Part of a small language model's weights.
Size: width 256, 23.6M parameters.
Architecture: rotary positions, normalized queries and keys, some layers without attention, local attention windows.
Each number is 128 + 32 x the weight over the matrix's rms, rounded and kept within 0 to 255. Layers, rows and columns count from 0.

# layer 14 attention value, 512x256, rms 0.291, rows 0-92, columns 96-127
[[161 160 172 177 203 119 113 166 148 149 138  75 190 112 166 166  79 152 125  96 121 176 120 118  82 102  62  69 147 122 164  77]
 [119 123 114 136 128  74  91  64 133 111 131  92 108 194 135 130 135 143 125  74 147 179 155 111 147 111 108 180 162 106 120 124]
 [204 170 119  94 128 144 130 149  51 138 150  95 155  94 140 114 157 138 147 126 167 139 187 104 137  77  76 138 112 127 150  86]
 [127 156  69 138 101  79 129 170 153 156 115 177 136 112 134 141  95 124 161 118 143 145 144 139 143 163 123 107 117 111 166 133]
 [110 103 147 137  85 152 147  95 125 136  72 169 120 145 149 113 108 108 119  87  89 205 105 160 108 133 127 125 197 133 156 122]
 [125  85 121  91 115 179 116 133 126 147  91 141 142 126 183  75 111 135  77 100 137 136 117 136 117  94 179 160  88 141 112 133]
 [ 67 147  64 127 153  92  89 159 138 123 121 136 117 133 168 110 140 153 119 151 124 105 157 183 175 165 194 168 111 103 158 126]
 [ 90  98 103  97  70  84 186 122 152 146 130 148 124 120 122 120 143  86 118 145 135 186 157  86 107 155 115 149 152 140 122 135]
 [ 88 139 117 142 159 121 140 119 118 117 105 125 130 143 100 153 165 113 111  96 122 109 121 122 121 165 161  92 112  92 157 112]
 [ 96 165 115 115 158 126 103  82 150  87 118 154 147 153 134  46 135 118  95 135 166 154 126 143 147  68 157 100 140  95  88  53]
 [117 118  87 112 124 120 138 132 119 110 157 151  76 182 121 106 166 122  88 158 145 131 102 169 168 142 122 100 136 107 105 149]
 [125  89 132 132 116 124 147 148 134  97 110 125  88 145 108 146 144 135 171 131 122 106 143  83 107 125 160 118 105 152 135 108]
 [124 116  96 112  85 125 178 160 166 103 145 131  99 109 126 122 128 159 155 125 158 123 155 207 130 179 131 154 139  86  99 161]
 [140 148 110 102 163 111 157  72  93 144  69 122  88  89  84 138 149  88  97 142  61  99 170 133 141 157 111 125 120 126  98 120]
 [147 155 107 117 161 161 104 104 132 130  72 163 128 148 163 128 129 178  77 138  93  72 120 131 173 107 167  97  90 143 105  66]
 [138 127 162 118 151 130 104 132 156 139  69 147 130 104 131 170 161 144 118 134 123  54  63 122 108 135 169 124 180 126 149  90]
 [154 148 140 139 131 114 166 121 130  85 118 160 126 140 182 128  87 165 140 186 135 156 141 149 132 109 109  45 118 120 132 169]
 [172 158 103 201  93 109 185 150 113  99 129 129 126  90 146  84  84 142 136 129 153 111 153 126 109 122 107  95 106 137 156 146]
 [163 107 191  95 147 179 141 171  52 175 138 140  98 157 133 117 132  94 105 136 182 101 114 148 135 134 144 136  99 151 148  91]
 [112 113 140 191 172  98  79 125 148  87 156 163  71 111 158  83  98 136 169 143 112 114 124 108  39 102 148 121 154 169 126 131]
 [ 85 133 162 160 119 129  76  77 135 121 181 164 136 139 145  94 117 122 166 152 120 155 112  83 108 141  86 153  82 152 142 128]
 [120 172 128 116 160 121 138 118 167 164 107 126 134 170 174  91 127 144 105  97 114 118 135 155 155 101 115  97 107 123 109 101]
 [116 113 166 146 154 139 156 105 136 120  64 123  63 178 126 218 136 181  98 122 133 100 146 126 112 172 118 144  68  97 137 147]
 [149 128 165 108 103 136  51 116 135 170 106 126 130 174 134 124 129 128 159  88 123 115 156 160 101 108 156  99  96 136 119  90]
 [191  82 132 152 155 152 142 145 127 114 119 132  92 163 161 172 134 141 148  92 149 107 140 109 121 161  91 125 128  93 142 127]
 [145 149 107 112 145 138 107 152 100  75 166 107 104 177 108 103 140 147 122 128 140 120 142 178 135 117  76 127 145 116 203 134]
 [110 141  99  88 141 126 137 125 113 158 164 165 141 123 125 128 113 155 142 186 146 122 128 136 113 134 129 137 145  98 140 135]
 [110 121 132 105 153  95 159  86 159 107 160 124 145 153 109 107 117 133 138 147  90 116 152 108 109 159  82  75 152 132 109 153]
 [115  79 104 111 138 107 124 188 138 152 145 155  83 124 124 128 134 131 117 129 109 126 118 137  95 151 138 114  97 109 135 159]
 [130 110  47 155 124  86 146 141 118  89 113 119  86  83 151 111 131 203 186 111 151 138  98 164 160 141 128 136 149 151 138 156]
 [157 109 132 157 101 116 123  99 109 146 137 116 124 106 140 127  76  80 117 110 139 128 105  94 133 139 162  77 137 112  89 172]
 [188  74 142 130 127 128 112  98 116 151 167  76 109 116  89 123 152 144 152  82 120 105 113 132 125 120 130 128 141 138 130  98]
 [127 139 142 115 188 105 172  88 109 142 146  69 109 130 109 147 119 150 137 155  90 143 192 127 119 146 127 127 103 146 170 129]
 [126 122 153 130  90 163 148 117 123 165 107 120 123  87  68 138 142 138  98 150 137 151 104  93 109  77 130 169 124 107 162 129]
 [ 82 153 128 121 149  96 134 140 126 164 113 122  83  84 105 105 130 143 108 124 116 123 104  89 110 134 127 142 107 164 150 111]
 [143 113 105 125 132 178 119  88 105 139 132 138 147 102 131 143  91 142 162 109 139 108 135  69 171 129 115 136 205 159  92 109]
 [180 144 138 101 110 171 134 133 114 138 119  89 132  91 113 144 103 105 172  93 149 170  80  66 133 122 104 130  89  94 200  71]
 [107 153 107  96 161 154 108  99 130 144 112 112 145  95 117 110 127 101 142 150 115 147 123 158 175 120 118 137 156  92 134  87]
 [ 91 129 174  87 148 107 104 128 150 120 105 151  72 179 117 135 113 119 116 141 111 154 136 104 128 107  60 139 102 152 140 158]
 [ 93  77 124  90 149 115 157 145 157 164 123 128 148 152 139 141 112  74 101  90 115 138 144 120 110 121 155 138 110 182 131 163]
 [128  92 101 108 167  92 101 121 138 149 141 122  92 121 150 120 173 133 119 115 157  87 160 113 106 121 146 157 151 124 162  90]
 [ 67 164 113 149 105  99 138 119 129 127 139  94 120 181  86  79 130 126 132 146 116 127 154 123 137 171  97 112 167  71 125 140]
 [128 116 119  81 182 131 146 156 127 142 125 158 105 151 124 135 101 137 109 144 155  89  75 176 144 108 120 102 147 143  72 122]
 [164  90  93 117 110 107  90 143  94 105 152 201 129  63 119 134 121 175 142 130 125  99 133 130 153  86 122 138 119 141 139 133]
 [110 141  92 136 169 172 154 134 121 165 138 112 121 107 133 108 127 191 106 134 159 110 107 132 116  82 155 130 118 159 119 134]
 [131 188 135  79 128 154 123 177 115 143  97 119 103 174 126  88 168 121  69 130 105 140 161 165 151 133 111 136  99 108  98  98]
 [147 114 119 144 128 146 130 151 117 118 143  92 132 182 110 142 142 124 183  93 150  82 169 122 110 157 156 146 136 162  94 154]
 [128  89 158  74 117 128 140 159 130 139 100 119 114 160  72 124 163 145 102 140  98 147  85 101 166 158 115 207 123  68  93 141]
 [122 130 129 111 136 186 135 152 124 178  63 163 145 136 188 102  99  91 149 142 106 135 109 143 117  97 137 124 115 160 149 110]
 [165 142  71 124 109 161 136 148 112 153 178 114 125 161 117 145 104 141 146  85 130 128 141 141 153 170 112 128 116 154 113 137]
 [119  35 180 138 106 137  89 133 113  99 109 104 110 158 117 101 172 131 117 120 103 172 168  72  31  91 194 113  58 127 176 132]
 [ 95 125 151 146 167 115 157 112 192 102 145 165 151  79 165 120 164 105  83 163 141 177 120  90 125 121 197 111 121 103 148 136]
 [124 149 161 115 141 139 126  91 140 151 122  76  67 147 112 164 156  75  88 137 112  69 112 134 117 177 122 153 146 138  98  70]
 [ 96 152 133 194 137  96 149 117 130 137 171 104 146 124 123 128  83 140 111 136 169 144 165 111 147 131 162 112 117 148 107 148]
 [143 111 112 159 117 178  96 105  87 128 125 179 172  88 130 168 130 117 222 108 205 123  95 112 140 155 120 138 176  68 148 115]
 [ 65 154 113 111 122 114 131 110 115 113 159 200 136 117 130 152 160 143 122 135 138 197 138 104  97 163  63 121 137 132 147 134]
 [183 105 143  78 178 181 129 162  94 138 177  93 139 169 141 139  92 102 159 138 132 118 173 192 203 118  79  62 121 164  92 133]
 [136 135 107 122 124 118 137 143 146 132 129  83  91 116 160 126 106 187 155 163 142 141 167 119 126  81 152 154  98 121 104 185]
 [135 144 111 137 118 150 155 138 148 110 119 106 131 124 122 119 173 106 124 126 105 125  98 132  91 154 115 116 167 114 172 153]
 [159 175 159 163 137 164 134 145  92  72  97 122  79 164 107 140  88 157 121 115 131  71 135 139 107 125 141 112  78 134 161 115]
 [143 124 151 123 132 127 144 166  94 168  94 109 132 181 133 128 146 128  98 156  87 126 142 164 133 118 125 107 125 106  63  97]
 [161 111  51  78 151 130 120 175 128 145 107 122 209  80 164 109 160  79 114 135 111 111  34 172 179  93 152  91 186 146 127 174]
 [122  86 131 106 146 170  69 112 101 130 129 103 139  91  89 190 144 128 111 120 152 168 131 144 124 107 125  74  31  93 173 103]
 [156 149  61 148 150 122 141 171  67 107 159 121 142  98 154 142 105 131 131 159 132 109 113  84 113 126  56 125 121 123 123 133]
 [140 151 117 133 132 137 117 130 135  77  83 121 141  95 149 128  76 116 123  90 151 113 152 153 155 159 119 124 104  82  97  93]
 [133 131 115 158 136 110 135  94 142 146  89 123 121 158 123 133 161 130 122 172 160 154 110 120 126 129 133  99 114 151 162 144]
 [135 168 136  88 166 149 138 146 132  86 137 140  98 121 142 121 166 161 146 150 150  72 151 131 140 128 124 111 131 153 214 147]
 [133 197 160 130 149 126 191 123 123  65  98 120 108  99 100 120  80  85 116 132 156  96 129 104  97  60  88 146 160 166 119 117]
 [118 104  90 122 158 122 170 157 148  97 144 106 130 122 142 154 116 112 168 155 109 127 108 149 120  96 148 146 104 109 147 107]
 [121 135 137  99 127 125 107 108 110 139 106 169 130 148 108 156 178 119  92  89 140 133  98 120 129 160 127 108 105 116 123 108]
 [106 146 188  96  93  76 161  92 102 141  90 128 102 152  90 116 175  88 140 151  90 122  72 142 150 127 158 183  87 107  84  70]
 [ 88 122 112 131 112 155  83 163 116 150 130 153 157 108 140 143 146  99 167 125 154  95 198 118 109 143 135 137 137 123 106 130]
 [151 154 131 165 152  91 147 144 154 148 172 127 102 138 140 147 145 118 174 118 143 121 140 115 134 119 117 132  97 146 112 149]
 [173 125 136  93 108 136 135 143 140 111 112 136  98 137 144 135 136 142 143 133 111 139 154 132 142 105 134 145 140 161 126 146]
 [144 193 106 164 180 103 167 112 164  61 160  98 130 134 115 160  92 126 153 100 104 123  78 144 117 193 149 184  84 156 122 139]
 [106  83 110 107  95 138 142 168 129  87 110 178 126 118 100 113  54 102 129 169 110  74  96 130 120 105 106 123 103 127 148 120]
 [124 121  97 113 160 114 161 134  92 157 107 152  87 152 132 110 149 128 127 114 131 144  91  96 168  78  69  82 139 166 134 182]
 [118 135 106 120 113 115 106 121 141 125  98 136 118 135 129  97 142 129 110 111 153 134 158 104 145 198 118 146 138 110 134 159]
 [207 123  94 131 128 117 120 139 142 138 129 149 126 135 107 152 107 131 113 164 138 143 133 107 131 151 148 101 147 130 140 168]
 [130 123  94 162 115 101 140 132 125  70 141 142 117 119 150 111 158  68 147 132 121 109 155 178  97 132 113  86 101 135  91 108]
 [121  87  97 161 139 129 119 117 205 132  59 110 147 112 105 135 146 166 191 105 120 146 106 132 115  82 131 106  99  83 141  82]
 [117 187 117  78 140  85  71  97  79 109 163 118 147 136 124 118 151 109  86  69 127 143 132 164  98 121 146 110 116 127 191 120]
 [147 121 125 140 129 110 108  64 168 127 140 143 116 136 130 138  81 117 122  86 138 171 160 150 135 168 129 148 135 128 147 133]
 [127 148 118 135 123  95 176 146 131  71 116 129  83 176 121  98 125 159 128 123 101  95  94 135 137 116 159 101 125 158 137 117]
 [161 128 138 103 121 163  89 150  47 122 141 130 183  87 140 117  90 174 101 131 144 126 115 142 124 145  89 143 130 128 136  98]
 [156 110  70  95 129 102 108 137  78 126 157  31 125 129 124 143 113 116 140 131 163 176  99 187  91 116 168 103 121 164 139 127]
 [164 124 102 136 126 113 131 111 124 123 144 192 119 112 130 112 131 160 124 152 152 125 163  76 130 102 152  92 171 171 136 165]
 [125 112 100 112 130 131 123 121 192 109 136 142  96 151 143 151 132 125 133  93 103 104 119 117 155 149 166 116  84  87 129 133]
 [171 103 136 104 136 114 190 101 149 140  86 155  10 187 111 101 121 128 105 118 131 189 154 151 128 113 209 162  79 161 100  91]
 [157 146 173 105 127 149  87 150 139 106 170 129 125  96 153 130 103 100  98 160 126 157 164 109 143  62 117 130 156 106 101 142]
 [130 136 173 129 150 122 131  91 163 116 148 129 107 139 162 127 143 109 188  85 114 156 167 114  85 132 137 131 152 150 155 145]
 [103  98 189  78 169 124 162 155  87 142  54 154 123 117 184 129 124 194 154 155 128 139 144 156 154   8  80  77 127 188 142 169]
 [118 100 164 155 107 108 142 180 161 155  92 109  95  98 125  92  86 154 100 182 170 136 131 139 135 100  92 133 115 111 141 126]]